From a checkpoint of a small transformer trained on Wikipedia: MLP 512 SiLU, RMSNorm before each block.
Each number is 128 + 32 x the weight over its row's rms, rounded and kept within 0 to 255. Layers, rows and columns count from 0. Numbers have three digits each. The size before them is the row's rms in percent of the matrix's.

# layer 2 MLP down (transposed), 512x128, rms 0.131, rows 225-430, columns 32-63
105:135168122105048122130177167128149109150142127081125171099112121166149139158155129140157132135091
104:134138155151201154150109075132132145162195140111144118134085049139145108161177126112101112133118
092:143107176141204205128095182083115093100148144102134166099112116168155103096162109148157168105146
100:146096128155094166165075123141124105102145149130085118129092150115184103136157120154101127143062
103:156120144137081180145123182154135173048119095173117121137096138126089178108165089122087117126167
112:103153121147141130116185178162141124139154121134187158073108116074138058112095081139115171124164
097:129140128213079146101119098100094187149177155108131173092163181113143108158150175155182133121106
096:079089144123134163236116068162124181100155140065073135155077096060162125130140137114166164081146
099:173067145229122103067116165131153125157099116147144124152089118112167106128148129114120156126061
111:104032072174172130088116142118140118114070132127129134136153123125123148096155178112132146091219
110:089180101128123130114135101147058077181104123100158152130142092105094112126177168139153100100056
095:171100153160165158137143139145101136153131087128118143199123117145168116199127118129050114116119
067:125100119117066169105085119118114124109166103096124139102091127119119102090105088164137113104180
090:133129149093148144111118110132087147182119088084147171121095088161089095087160139159210176090194
093:129084189105130147163115110151102075153181109070144106148124121142080196158136096100107109106164
100:076085137173113142107064097183100163080159127103133151117106165128070070078092109100199153174132
100:112099113087138140134184131094086148073142167143214156132200091125111127162121173167134108101153
101:147152075101166117184129082079113092136088097120114119087160121143129080044131170139092086157125
113:118200128065112120138152151107133086124088109109089194118096164142135104129115094176140161179084
103:132092103155135119078152100107103079148161130129188119147084125116113115159158112107079076163181
072:143155143133178163193124108133128134144056147060105154134077055093106125173117194156139138120098
084:165144133244086054163091169102160113116130127094101151083116112116147139155167137151143129127140
086:131099140116116138112101142180173115161100053111101101163137129173127124107147177143148153096137
069:147130121109110171104161135167117168166115092129079157125117122136142151149140138177109112112123
104:116095105145122125106112141108181123158139135093112178080089132069116084103153145123105146127127
109:099102117133181134102094163124151104126174154121175116153138165178079095090178154175090134099135
100:145084132151085178098171099103112129166138101154118098139118087164157114103087058093094168170102
112:194147120154157122093133085136109063122119159119113112156069162128155055169120140152107108113113
102:103109167144135155163120117145096129122190153133175160119116075074095147151135112089118153160139
089:181117102162079114112132171189131079139046157094141059131144144171172175084122101145083101117155
112:050129160164139097146130106151134139096081132102187119110104131119108208142165130129142065095122
097:099151192129071172158097138141129124175122112110160144127118151214163111117100159124190135111084
103:109156178150138134124122150098141100114124075162145110152121178105103132070087112132162115215128
098:089078094114111085098174082169119160125154121097168135155120114123099150106129142161138132136144
099:039112163099140145084114147114133119128137162094128093122102123127120119135053117100123202176090
088:116091171103161077185113134140106097080125106128134150129150111135134136165102141118101083089148
105:104123112084144061064112131135081119135143150088104149064158137159161105125123084149163213108174
099:115154169119084152162119094132094091114094095117080095176069153057130140139094121080133153136065
104:135090160109137129134148123166142134120129080156127076108125096167121132141099185163102154166133
104:149156142151160131156126140188163060156106127066096066145116130128165141172165176111110129101147
105:164131095120131110163094123100134075198128146097141120115073128140199137146105131088146115115136
098:112092165086189126136148093111101163217138050090174110178181115107145146103135086131148177103117
119:157141171156136123166112085131153112084073106092124135057149127124172090137126138136155081112149
118:145147115128130051109144143138084167140145108158178154118128130092132135082094159133185151141123
110:103060118081144158096111095118105128170160102157160088098123137107175093136110186105144137116196
101:108085108081166118117116114108134157104153093137138106051131122194088129131156063140182082104168
097:109068140137131090097192159142095091152142138077114125142152092165087095104092054187152126159163
098:113104106107130159120123072147139101069103087071138177112179116170118146102165131103196149181133
102:135109140158095120131121163181092163125156179176171138163121178114129133150069149069159063146126
082:104130160232092091132180143056139093142123122147126109174075089164119134107177114090098110118166
104:122164110044156144142108139104129186156118092088171149130101144107109142181157043083124102131104
101:153187122088090151164161116130145168116173169130091100076141138129173065141139116155124150028166
099:145137101134149096070107120184139159149123098153189143168145147079172114234155129174120093096091
104:093078129017128172190144094162133132145108128123095150162105091122153114161096166125101139105213
102:162133095145128130117151110118159095118138128113121125153161166145107047082180142135150125168139
071:120095095160151113207125131144098061110152102047118120170165137121187133108144159151159084116179
086:137148112117065139197130131103169111119170168092169152149178134092123105142149079122102174119125
080:131170135186174175142159180110189118129186088138112104138127132090133114130114109094136108097088
089:108144091086123179136062135100111140119123156165161121149163097161063102088145138130098143112160
113:161180076144122187104146161180170120160149136095129162106116180108146088138122103173090185148115
107:104062092117147111134128134096165105114118101075112105153110137116107136164180067060134150160050
108:077143117135085182118132101138146108128132084143139131179106127131160136130142162130125105117142
113:162153095181090078144085121164142174077178102082121136156132180076139104117156129131093100075147
073:115097162147137117120103146131166110115147164059154159137159184148075128127126064110088089137163
105:100161109151097144142116135118115163159103159113116160133103089173128150110126144161114120167105
110:103130132149140127146110162162114131125158088127082168145151153117103168130098128129079163114156
085:162118144151173141121095129064036115131109137063108143112124141158145097090106095069149130100130
095:092128131136095129100112158067129095116157103167223088156067098161159140164135120105118094097095
104:133099158106090112127114146083107174145127117141070124124141140038086163101159149107070112117110
101:178063140157230079153170061141152099151166131162126119116154091154122224117173116145104158193148
089:147095083088099133114148138094224104076106101163137157084100119115153142150151064083103120156167
106:090164097172149129075137142120165122099151133104072201090080130143118130046116194110041151138080
095:152114127122098135094093136131100186062179093095102131139155149088174076126123140095111121186180
105:138137131169092144118043147162133084101139112064185099141113149125122053124132082128164146125136
097:215086110124140088144106155137103162118108134088085138123133117124153121117180116144131145092078
116:126146148145151121121175073082165161119124181171170162076084113118127182132084177146130106067129
104:138157173142214155143172084185172133139180152082149158156105135124089117144132164125071127128119
099:148198171165079153119173104065192166168111147178158177107102167155104151065086061163070095161065
103:079113106082090108138152104112101132091146139129117172135132133058101097083158110185133136146125
099:164163164137087116146148148212146163158157189163098113077147126099094088139068153147091122128058
074:092137129103098107146141170161246174142172195125169070129118119123111100148082145116128040137131
075:094104129138139165116084154112178113178111111135082085145155137129091136151127158074086133159115
098:062135114170105102136148125111169130170155153072067127126165153071130131108131139150137099139139
107:166085155136109109076147159149102141081165116141126059106119179164110064173132141158105131085156
102:081115090071123128179154146139093106104081177153101127160150136090166105159176131120141143099178
093:178194101156165110110155138140130123122101119147095110135106112156146151165032196121083137132143
108:161148199149109149099112171112151142144152124064204167166099117119087176172111070135153136128099
095:098106131192165138138158095155159102150124094047127134206137116141164136167169129100152111079106
101:073117110125138117116194106162129077183127099091091088095128086179136149146157177165141178157163
111:146091149146150146158133116111122182156089155159138118118145054100146147113154185067137068110087
095:108143100132108089107091142129138135166116119141160199117117130120131101100140155154066120129136
096:081129108140182123082151160121169144159168150089079116135150123143155111100141103115087068135126
104:127169192143147114160088129114079145125145175142169161149172124078091156188134130185119161080137
098:129149077112134087166070052111158110086147101159131160090097144110128106172099109136070074145129
108:135118148121132173090177178114127167112082123108135087118111151184091190096110127120151163093153
098:107115122140147107102104147088125112122083157093173123163115161167177165169153099113110132073170
105:104108140084134158102154135056110119159095148115167094153087096171113134117130146147139129158169
095:081117132134142129076067145183174124146137149078101146145162106104191147139123108122111069116104
083:100103118213125139141100107203142089122137124134125100109121193109110061128133150129019150117111
094:113120103127198104136125077130094093087086095168119121133205157155147146138149156150149142161098
114:144082080109187167123128126131133151135053119114126140129070130163172074125148100143107097086100
103:090147150144117164146145154099117118129130085120148111089115121148125140135154176146138076096138
103:100138117093105142149181162160145184143156127121120121137151120140145175157073140101130165124110
111:121119088156092138099136173139125150164058106129131101121144106131143153134081048108156106201148
110:126137142118128145094117084185096098163119115081094165170102138126083062108118121100129106110143
110:128130086078136130128133134076091142138218113116134150152083151139158089161186160077155193169134
103:096136136156100062106181134117117107140096079126085137131180075141143141076130111092142109146127
083:144120164099116132094154084099144122084180129102178189140111124164110133131123136117111097121093
036:133108116142123132110140204126165154120197088123197142046148144127171151124099136075130189174134
094:099107084119091105093088123079116165115136058207194149106114151143107134140099158100067187135154
089:119096116146153131137016061155220138157135094149109181141130173106105070131105133152077048171066
093:128125114090135098111130121147112122059138138184139147143143152132136113110173117151164158089165
100:083112088107160135109099153172117136142105085097120128121100143133104151111127091121164070132127
101:129111109116166137076138132183142085160152133153086084104199081041164155132079080140129082178072
090:075072161180088098125134107094159154171119123137053083189128074169154124105132164072129114122146
092:104105132128095084132106183125187107163117134075100140100084163101141157097163164141122092145162
109:082127112193131113074171133138108076113132086095117155186169124097168113146117141079133144119098
092:105157085170135092120126128156096190093128150076149114113114141175111150124151071125178146128134
093:135087159128136133165138172130095078163104114162132097117105066107139180165109148142156094137131
100:131206080090116200155094103142115116092195106163109126096148081191161134156093056098134086136095
121:065066149113172176092135100109119115094149114142117149140042128163157066090162120206136146121106
115:158139117173091158191136188180114185086112155050073133139072171071144152122152128143117132122176
113:129159140144161109086161129122095135117104180155099102126101122163130068084150113115144112140134
108:188066186173101133097128131114163140172101132186131130121086128129091114108111105104132108114110
098:173083150117063120142101113080143071086120113125113108129152118179092101074120138162074153130083
064:121114144108161099108140155105116116166164123114161154155140124142110194158146064120119104152129
096:139135112241093164085100091121063135150140120117107079137127144132117111103123167110167149153139
108:127152154104103120103123154124108099129148049066102126136121176134133126108144137098158107173087
091:132124118154138133127101064095156169046187135125151080172134158147081111178114146095079113135100
102:104102057103136099107097178151154176104139183124107137073143092139162123130113126135096195125145
100:151154151139143107163043144093064086096070153119142161138157144100119090129030132105122115145104
103:150143120112109137142148167127194145114151097162138144131092074162116135119152100097103119149119
091:131132167144128147113191107098090113160097096120130168061069156195100167091140165114153127130207
092:115108096185169141130134110044097135095115147165119165123192135133106099139074108181138173032153
086:086095149104139157114154108135179129098113145124144155103130145145210137060122154126165085129158
118:150071085087085163168100151173115112096125143121086130153152097137120192087114161181083101163158
092:074114189130117147180089125110137124162051140152172132145066176108150108137114152126148138099131
111:119141085186115088107147118170159137178156087200165124125107100128134133163127116165159129131140
114:144056118031183140162158184170088141198095159121149154162099117103141093124137109077150117106113
109:075137144108107131085112136067106142123118091127181144114126136084133132113065086145153153182085
118:130151105097099111059136122121148120129156081122078090172122112129107144080147118129112094122157
108:087115133154165082156121120118148101152057183087126067173134125114152136100150100178116133128089
110:164104159145140114187172115124108154074054149187092131138118104120141184075143146134147148142102
092:116138142141083109130124079146149091211133063083161137093077121144169161107152089154055168124126
105:104135134070129177119124178076138114190195114107163060153150168176133158102107123143099088059115
111:090137107108161123154139140117100187183102137118128139140190135115138172220158057079148154125109
097:156172127148112074164092111131088166105163138111130092150120105140095149123105148167124127155186
083:140110144070132112191074120102122147101116076136149061148129140118157137169109115103081117131104
104:144088089114112133077191056149134093106112117146114095148136167169141125085167092122139086064095
079:155129151121164118134144058097167108144146038163133135127067145126133092157136157118183103121169
082:126102120135107168101129108151160062137138145165168174150111096127200147130084130109087210147122
109:189119100161112113152105126080145075119181131148120084133095235120122110089145102087144132124109
100:111090143133164170155092103108134140103127145107120243140156088112158178108144183168145097128171
101:144072175094109113127140090098170122203137120146153167172210124133120170154150149134090168171100
106:148164150072085150139106102111138121130162137140118144135177146137091110120101160152141086124127
101:155123147173180184153132168063176141121072065132101107176147122103131126142084131114142101150078
091:182091144123199118115132166132183140155127163096128163132114146189149124092126104182108135164112
100:102121101134116122145108130174136124162162139163121100127184054148127163179151116176122121146150
112:113117104054105171157175164149087185161123096136139141103148087173115061147151148138101135172121
091:102195135099144120140127068157075166073110129137127137186155146147142095147124082094150124180096
094:128151126100124156138122100081131149197169136149179139139094171172148070128122111132139143141104
090:095114153142080196155106119159118148083083166150144133146121173123097110145147178161158102126161
070:187105151158173166119116129099128140125130128120146161165134160161107164100082140167164126187045
111:114136106170082120102152103126206154100171148140125146054080078064121179227229106148109163101114
097:167156125130111094145133120138144112167038132070123128093105122131109137163140109143184179118099
113:113128114155092082115026174150101117146137041120132147137107087147111170093115167133103124138158
086:091084180068202151130072137152122125102079152091102079111106079129134136096069108118137139160129
118:181108119100074109075070160110173126073093102149067133153118134156137126114022126125129116164165
115:123140087146149113143196132126110067111131089208120144133165122165095110173106163141069119105071
079:134128150176147132105116120138120130097111130124176175142150102135124159110113142139109196182145
113:137120183100113158116110174147173158105121124103149086108140094151181147068153164104123194079154
094:132079091095177084082120114141155114107128184072090125141127175166119150134117177130187148158173
091:164129095105110197164117171132122175111079118153085125150154133218134091113077059100074115081098
092:148107171112128154144139118125128084137168071148144096116089096118099164119082160090142135142142
095:130147086147149084089130130105113131143203145181125162199093137119106209124156069140167123118078
100:162117179144092163146145086135165138113093083127136112100131129113132191128123152157113172125161
106:088089114078175105107080173114105062167164097135127139152176085117144134091228124140128114152051
102:134127127148135123127109141117136132132125089145062099117162110127190127121107098120099042085107
098:102182124149122154127082135111121118115125112105116116106120139150129120083190124135125134078106
097:136074180056105103125097095113142137166131117121134168171160179114177159085101178115124139118156
108:180145144141134127179111098116054160151113127158142055152064134173077086163126189094188149125164
104:114180116176094150135096124092076189098157152157106110098132138093146163104120124109106073130228
101:146193151133146135126054128110075152108112136168104142189185126142108107093166136091152172180111
096:145083105124154123126124160184110137119118191145091139127156157166092136140097158107144072127169
100:139166165109134147081142158119123084136126076056187142161134124178107172158116172098145164110075
099:155154112099120194114127179138132142142134074116151149128085078146055151138107101127143115148127
117:126114095073121131152096094130077091124145156082142167176102123168139077084131167082188067117153
092:162168160122115150096100182116208102176077099141140070140088165156151143063124096146157160112108
097:153162096128097109131084102127119127104177107169137143135142111070134122179091159116187153139160
106:090180129177139103136197098168112127136128083062085084136163130150097131092083113124165119109187
098:153135121141145162097109069123159169130130103101109160174106166166144152150126148138184146150104
100:132129106081106092185087152132142087163150077145135177039097173130093108147182170097107145127172
097:152093141082131191169071105125094150127188148145136156130079120128126129171182154098116077102116
074:143083146113070136104100133074108207091081184108096184167147126178094112106121101150154148098108
120:139152087110101118111126078189163146075133165161171133165138139103162105173103113113152123100072
107:161126174105089072159124154148138128101139096076125121183114092102183111129192121140175119149119
114:109170052158149088126127114110108133127117105198129121103158104096150129077140058141087155123159
098:183114113149137129148066134132120139102151158090142128175116144163139106108119125093092108115084
087:107053189128100114152080171134153021092132141121119157172116120125121073073123182147127139149150
111:162172111194115089110128120151134082124136044142109074061073146131105110185092161094151131166091
096:190126122069128094133143104169179108102138197093105154175088139141138114138117129083183113094137
072:112103133134101168111127168158109108189086181097113155136156101164184124091145134093172095136101
099:142090145154144119095161190109122057130084065131204131133127103127219085139127146109136070169148
102:083074112182131100125153157087080128123176117119138107115114066128141111146128108157094171125143
081:069130141110120130079166079100142140207105117103131134170131166108094146159137136098175116135087
084:092123168167075120125137082162128145135145102156140130074148198094175169075132139082148117157147
# layer 2 MLP up, 512x128, rms 0.147, rows 226-430, columns 32-63
112:151160112098148106127130151100148139120126130131147107132119092099157194148155133102149162141134
097:090183098129155112131093030164127145174090203138126135118101151158047155142138144141132146112101
096:084135145104151091091116092140088105139187115137099065124098092090087147101155109100116092095136
092:170143135174127120133107176150141164153196103133126132147147137129092139094137107150114138101165
108:094108093150115124179131087130119124218115161137084176099102132105105153151138120096120143122138
104:218153145102121128194135104099139111153140142158109143130131143070148161111154090149074135163111
079:129087113137146108108160089169110148105152088106179156109156140059153075125069105162101189116136
093:095191165107172162198102117151082125169113115150074133105142168121153086102149127162062162164210
105:107149164094084189130240131154072162134120120148155147087107111093111128093094162073106127108144
098:136094176096083147118146116128041148112176135111149134109158059112134115117121120133116096143158
086:101159144093159146127154111141131080120153128105064135107127071087086118127115114135133083153115
065:131167148140152123136120130139160106114115186188081150160135112146158151134189120124079135170103
097:105137075113114115155112178135122118121127139143124171136187146118155098120130140103106151103053
096:202141142115105152130112184141145122132089163101170102146110173111168176142127136139178129131148
106:153154133093113176097162161105139142163136124122116059104144161122067140130133157117190133129071
101:145138109055114119083150111113125132137138152149115092147131115079090120156163142106135134111127
109:146087171190123152108114177120151155102068106132155164101113116127151162144098155138118113113171
115:124113129098152148121124066185162188149125154124103164095146196133088155150100119122160137153150
103:163130120122103112222153167189140166129125171106081149141101127123131082140114161100140132147154
069:160117152219140125091138111146122085164104103108137109191064176184148110128197056109125075099189
089:150136110084124124103087175170133128114099083068119120125107128168103114119041135059110124144100
093:137080146198174163137109151167083124138128051092155123129116129145133117122082126137106129110160
061:163184100090136139184133128094148082105086135135162104113146120145146117142146053083150119059118
101:105130085147123175113186128116060175084130138127162172100128146120166064153192108088091170112121
107:169100115136128182103155118111133097103173124129159154170126121140159076082186190159132169108105
108:129093143087042134136119092124153120106175165113088167136136153118093165075103145106126162097100
113:096098118069099161103146114158068114049110168171116115135120100144132084082102156177127091116128
104:087094173133161127176087128154133165159092155132143107084167127121098087171107172146134158128154
081:155102106141092119153127103152072150139161140155115126152088175146103083176162099138151104191094
109:118107104061101134186076124153107124126137116146147169172160147093150064114057151106079116179151
097:130161130094127114113165172134139163215092158122085185089097159100125111105143090133081159161099
108:159190137103174182123160097139151191169085122179109131103175103095177038085114132195109185146151
101:108150161088185170191076149150144146135112145196129153086062170110156093149100112078124129120131
098:147151162153169095174074149074192144135085075101135070169143155128088071063122129125100115146103
095:112156126134049091105152118114110133097099156132142183142122200120087165208139106137108136133126
107:152118114075116145044134144136107083138072136139093111174079114107167161143088100126144143107159
094:117086103124096104200130094142108163120126124127171191106076120149123110169160122158158177161117
100:040133126124128130168072166167142148109180131088126158100077161126120092116145161158200151142148
106:162148134133128098196131128133057173101203111171148080102177149151118102122124071139097145181162
098:084089091055158147115102083086145179074129143030173131171093092133157085119100140134116095145093
103:136157099123135179157123158123176125104149107175103150121158111158113123132114100072098055090148
113:115122166120142042110137135155104147138136120148172112098136133131101106124139104153120131136118
110:104142104120161084071079155128115148173130110099131176117185078088089101159138130127079128142113
107:107129116083164125112037176122138114157127088118113121110111121128137105113095142121152107109098
106:131119156090136136127139149123098159107148129095155098156167128087169186114154069143112092173054
093:107123125147103094096152132085121122122131127152118120181128149092117094102120134157057065171168
098:084057094121131102142126129168087129175098129185119135128144156144171150105084106107109078123155
104:130135115122174109114127117130143129079181146175153085089167146121167078114118081053109125147146
089:148197153081140122095131094107180086115145154170095133104173149132104125104156143123109149198058
106:156174135117144088146101112072097087157114100128121087171151116127094106055127096148161144072084
104:125174140082055110125109136136159127132096072109123176145130140143133147153115095103132072141118
094:160089083087117138146134104104184079117155126076113166145166169117092156191156131149106065102109
099:125062141070137174156092049154119084103049125107121141195102128150160106148059128152088087115081
096:119098150106071165149146139198117202147167059110112173103112108165126143106123180072081080097072
084:150110149130150170052171104064154107127155109158118117121172136108116176136138177125127134134169
087:073120159112176128117171099094124114163089185142089157097171108117145137120143152102135075096123
083:174126144108210141184149068161147089145097143140186094130123143096128105132117119147132106090183
088:147095143096097158108144143146087174128116084075177100140125143127133091129144130132156099158117
105:124189094100158119079106165166150186109110163152114140127109101121107096120203105169157073165180
115:119135169136068138136150169116097102151157120142113044025123139138126137109097134172041106109163
110:097084083128161149146091054117170169131122074096097155156121133141123133191119110138105115100139
113:094188157147133104133120112139107127067156127130141100158123188090146136130112122156086124165193
072:125105104106150070163126197095151185161116100154144151137086087157138132152100109124169131146119
104:121121106151124122174097107120137154159130156146073146093155146174141142194121052130114126085135
114:154134151148108126141128125084090052075121147150154103096120145081163103116128150215141097077105
086:120108138187092118179120084175109172093118130136098116127122051109188127133120139127142064134160
095:138178179113098127136105155143089080101120143104119148107165174049162136134172109088176144140161
106:159139119161195136112113157146084171127090103163097162139121150112070129181136121113127122126121
100:153134119105131114126095135160164123151122124148096163142138099115115140115147163160101145168117
078:157118141160159125120103176109139141075064144122145160155125121097125078151182073106090087098117
108:088153131120116070122176183125127136123086053138102117125082143161091146121113133103175130130110
092:095164083140131195161115145126121116156154098157113148135130148109164234084096074117136093106126
105:103095113111121174132126123166133070132080125125149151172184133090119093157212134194125090130159
094:155161135133124185133110098115100114139148129122114140131126142147077149166119155095089146108144
101:151112190083074141176103134130129157201126096149193137102133161072101078169125121113119136158077
110:200105153130107184126142097085146128118133140085130122083105105118145129099107084117128140159096
103:123092163129179129098140162069126055075103113077133111149145079150141100166111058095155117153103
104:090119159087132145084099138098148068129127118187123138145120141147132109160138100112152142073141
102:153140129158127120089102115193061101154168105162139100159158131230140132111130122137091121168138
078:175118132122080138170109125052134057075200156147152099127164112127117163140098071152119133117140
082:172154159135126099140119130097069176081162155104116145136146146144117084121112102135167144164077
104:114144138143105095087162109122110142151102092127106103133121157129075113098087122096134093166134
097:131136136167175147144109163131121142154149099112082063128119092137129173134138160091136105101161
097:165174138148120181105121196097189124176144144160176140074127161154115088187147135154147095131125
097:171054099111165100098177117176100159098132158104129098153122135124144129073072097149115147147152
106:176097136140060094157143144121079106166155168115084133150100074134160179138137126101119084111162
102:145093158100105109126085119145094141134042141174199136140127188093092110115173136066142115133144
100:165143081217169145111054135134166110129125147149122086112162154115095146172114136114096114169112
118:167093107086184142119150110093134159111096035164131124137173112116126133133129174111169097113134
100:156113105133115119157168149129172127180180092102106104120185143105132138196151112151174107122137
105:087112139151169086115141087114109164159189100103141122158139125170146140150096108163137098180104
107:154144177108133135067128150117128198125144204163125180083133134122106133134100120170110159053106
090:107152159060133142112117148123094096153085160157130117108159128081129164090146076093154122193150
106:075158103083148203125156159109118075141144129104112118080108148145061139148134117080135144127119
097:153093151142143089168114137121148130149122119140112131136176130163105142095147148142065141097047
104:096170181081150155122151070139187118135071141130166144162085131105130163114137117206081117132122
077:144140119084107112095079116132126219175168111080118140136100135104205153124139183117149154162120
096:126140106091150134103149165069116188129098114131136131147131083079123185162149123133148143121096
077:116119147124153119130075115103183127118085108121126094127137135158140114107173123115102114115178
102:150120086088063115128111107120090104160097154144073139138193110083113114121162142109126105124143
103:215165166159116140128146089136149116122145151161158130062081103119115142111118196147080101123164
108:181144133105176121138104083123151061126108131148123158177109161119157124173117172067193078138142
107:151176090108139075161119123147118103175062101126102180167188112177125144163117073098157153136149
110:128107175110138127197111110068133145118129064097172142119089122174156077105087108132090143114148
103:123162122125148106070178120125134105080148108119109148115094159168096109175120143041106106110159
096:095165150094077099144154131154060092175130154168128187160083117140144127153181147103179111122151
099:064162099100094118151107130123093099111130136084165170125103106191125089128101121137091101123121
037:108201133155090109156074079125167159159138137197086131208115132098134113099134134161140132090135
085:142135178130186144139098079139180186114140135125108143177107078080151089157133144096047135149135
086:091127200086066142104097124127111113131118117080085087130081093101096125072135123142138099109183
100:088137075193115113137094095138091113109189043095144092100085095152115116110157105125139146169072
095:101142077075083106132168164179170212177104146182111087122137088171098146128147099109110175114102
094:129127142104077072084124132080151120127153116124160103117115093120150120166120106115178111090076
101:169183077112160106152146168188154140072098118137171123127121125165149163171079114123159100102076
110:151129128131100116151171136086128149166162188098120157131144163124162131103097126079078105104138
110:143170124127145113059137110202178140099085176168121086179101093148132073145128157169141116119145
098:161097148104141132092143103131147107128147181117147084114109075148167119197135106102189120141148
096:137113106141131162161192112113139117135133119105162106079158165137075113132111083131160048068109
086:119129153196179116135107125134105141079089123176147135094117108145150128162099144110075170128077
119:158092168123158148222124105117091124118114125049144182123049136159139144165149123160145092205163
107:147125112175083111084103153135127093177132111190163167180166124182172138153108042096076136085081
103:104100158092122144121088136102099111175118075124053102089106181121067127131160150113116090148169
105:122139157136096149127178134114131091199147152072123102176146116186160181072164140132138128150114
103:121131149174153153069186052125146148106111136187144100141138147091178128144138149095189068096105
068:141165104159140156075109084181114137144130110114053142117116174130109086115086185118132082145087
100:116083142174111164157067112081156108128109184199138141133062110118183094095136065128141152063143
109:133091113161121185153143131140110103200097149205110120074127107133175126150110128161106153121168
098:075177114107149181124080123130103098116135118080125130111182156099088134065118105179101103125138
103:132107094110181130134114122172102144127132119130099191084101163114137161164122125080111130150136
108:147126097080118188194119122153099122101103129136129112090107203116099137125063148138149093117112
099:188121104131115092182076117138162142137083080145160118134104124179069125089128088105079123105186
081:110091152112082044142160102099118112114100110131154115134136121100155096171110110120134117127095
093:210162109098113134144117158168117132140068139181143087169120094105037136120121143134161130174085
091:111123182108110146116082119097097145164134105104189067144154174160078125155110075113110109137118
117:150110123132087174163047098198181155109125134145131122120138188100140095143123109140154161186149
092:141088088070143177176169159097176093099141129105095179140124062101100106124124083100137149115125
101:132094117116112188131142157196126179149127128133120072146097149053116148088149080187131139101106
109:191091161091131157111113131181117134094135153140149109096149124168132137163099127137092116138128
103:156148140101085067125117118139129124199147100173165051149218155140086144152123091175034117154073
101:143199147087162139103148152131097113086088187135131134138119135149120134155150101125107102117154
101:115167116090113177118123110166121142152151120131109213144055119153113089097205126131133078135136
106:116122115094089122132077124159134084168148159121125109104081118102137131100177146119128122097147
092:161118112147074131079144082138199105086124100124136096146129092153153098122132115149098160148116
109:071092157141090134097101149168115153117115090132129045113141127116163115156074098088088133129192
115:150094171172152093095125151132167101126136118106127159094094134146095085081139162133103126145160
101:143162164078141126138119123149112118130109119074095091154144153128089150101127083181058164142159
077:122162072174098089116144171194126106161105141126120136135159139076090140103184116155137194190136
107:124139146148122100163153109129083152208098137107153134130120120138148151183166115188139142120114
077:085131135180153113067106155127092154116094184111154076076100161108188169152096082175141080134170
087:173177079096150083115047132132161159093141169074088175112151125144073159116047107154137179101150
111:088110137157076147153136119102095104141116054158152123102092154160080072153118125107124166151159
113:138166149128122130175104157181119096165121110144206063120109134146195052155084135121096142139107
096:090125141146125162160141124077108118101147168064099085101162145114167121181156068109135156088110
098:079195130045076159109111114142133123172175177145158137095137061129174108122100142155136142091171
108:074124156120042143057098169115152143127149151122131156113118114137053141125160102138113161067130
091:087152126069122111165150120174073099142185111118142147123097151124133065188165146145186140147091
095:128190120092141117155149149109161127168130118107089135083132096112141121115129183058136067214146
100:121131141101092189103060163134140124171120131159168143065177076156134121125124175123142120146135
092:102115150124073166129133180120100116115122132104087091117101138081080125109160145165082168110192
092:153074159143135136049101126115175123176161119142108077107150111076113140104172152084105144106160
088:173118122145166103015165132153129152110093111135160110092126101083121158155146166124102107154107
084:089147125116138094148163154137074102147130102147074135159127115104111124151176134141129104105126
110:113107140118134120132148144063149136139112076185113157114117179110106117174100096161156135121217
101:073132117151068172107132126168129139093132145182107122096119182163128155114129118137099134120139
111:152132123057168164112114173172077138115070130102176082130115102116080123111185100096144133183074
085:125158089124160106046202178068166094106140050084105115133144131098171152154225119179152096112132
113:153148152092149149158103131112177123185159160105157113118151115189138163090151087129142114115143
108:209138032113081109150135093058139111093126099170154133117106205089115162096075141158103142171132
074:196145151134141132143115149101101133120106083139122089135105125189098090113119154169070143129105
118:130147164120118168158060100127138162147081117136091120103127111091109114103084174174173121097144
094:076126179163099090115121103114076134151130154200117115093121186140078102127097127160079128121175
091:147069175095112100126158123138149126086155152111135109107112114101160112161160123085148078136107
094:135098152063111163113062089141109141091141183121133112123073092172174125105131082079103125143161
102:141099207135091168168132138119159096157057064154118059111137156150156117126086164096144124150123
099:128096119058096064143179171104119152138147097107169098126130150162114162193103142175098128167101
098:137145135104143069131122170103064118164165071142132172125141068143142032121103138141179142161176
108:085144173084149168141076169127142129118117069139188096138173180069106084038045140158124160111129
100:165091129122111168078112140070156130114059117112051137186110120139090057113123134150146202126142
103:166144174148129089077133058088158109115152125154125177108119118104094084125080154143104133116096
100:190125144103149199107119105143116132172091126111189115138121142106068121170113111153129143070103
104:110151110147043128097081088146115113167090192133102114177073112135136149143168124117080071159125
099:055125133105112138098152106160116119134117128127103147127154053085091130154072156117146105129096
100:130119112133106116058152162084099147141145125184183103133075082105159059168169116194136126119149
104:145076110074159132116130095123145117124101130161133110098074125100084046101127165076082147152104
091:164058112126134123129131147128085130172171117110155089111134100127114125077136125151130139175109
109:112184150125115129105113109130089096112143137070173115099159084122132109146158175052099124097178
104:140139139183172146122107181048108133120109139109129085145125128091164154093042131079087153121185
104:134131139113083184131118109060135151063171128126169165139174140151160122114150093130095170161104
114:132107122167164170172124092112109153116119151113117138127151146111120128171089103108096106122086
085:171124086157092108112171064114146171129173183139127196092117141170095125129108155158126126172124
103:138110155169095174121135053090170051095111191145139096184147165136141109118173135118137047065127
107:149153102088146149105178112093147145131180118101111104121153130075104153088078061127097170175178
074:096095132167212144129152143133081103072124137167191100135081081146167051114206103080124097178123
120:162111193116140170123157106159177133196143089139173123131137168096163110097106042074134086074142
108:064084116137132152119150110118101183063087118119121142152130126117127105197140125147129104196180
110:151139163115158095132119113170144150160146160070165112147124177055073182131123149123159117111149
092:104144133101150154090148113137095134150099131057224159110136093135142119148156107109083128164178
091:145132184117125128155162138160187077089130138134113185100102168129133137132079084111137117143138
102:120130079132125131112120083113139091152190072142151139056125122107097084125093137082152107139179
093:109144131106131123055065097147131108120068144180110132127177149151129098160089152185123095141132
088:126164155103109104121136154111128143139183113160129138184119170109101198129063173199081123155173
096:121100105157154141098186098170126164113108139116141128161133133143116176185180156078124125152146
100:128107115084122129147149130136193174142136148187074167069121115170154140146165036148136092146100
080:157162095122142176133126116107124147019180197130094119107115085191156158105117140114121149118150
082:156159169062118103084132130142152155146107144119111128169121101181107109141144161169128169170121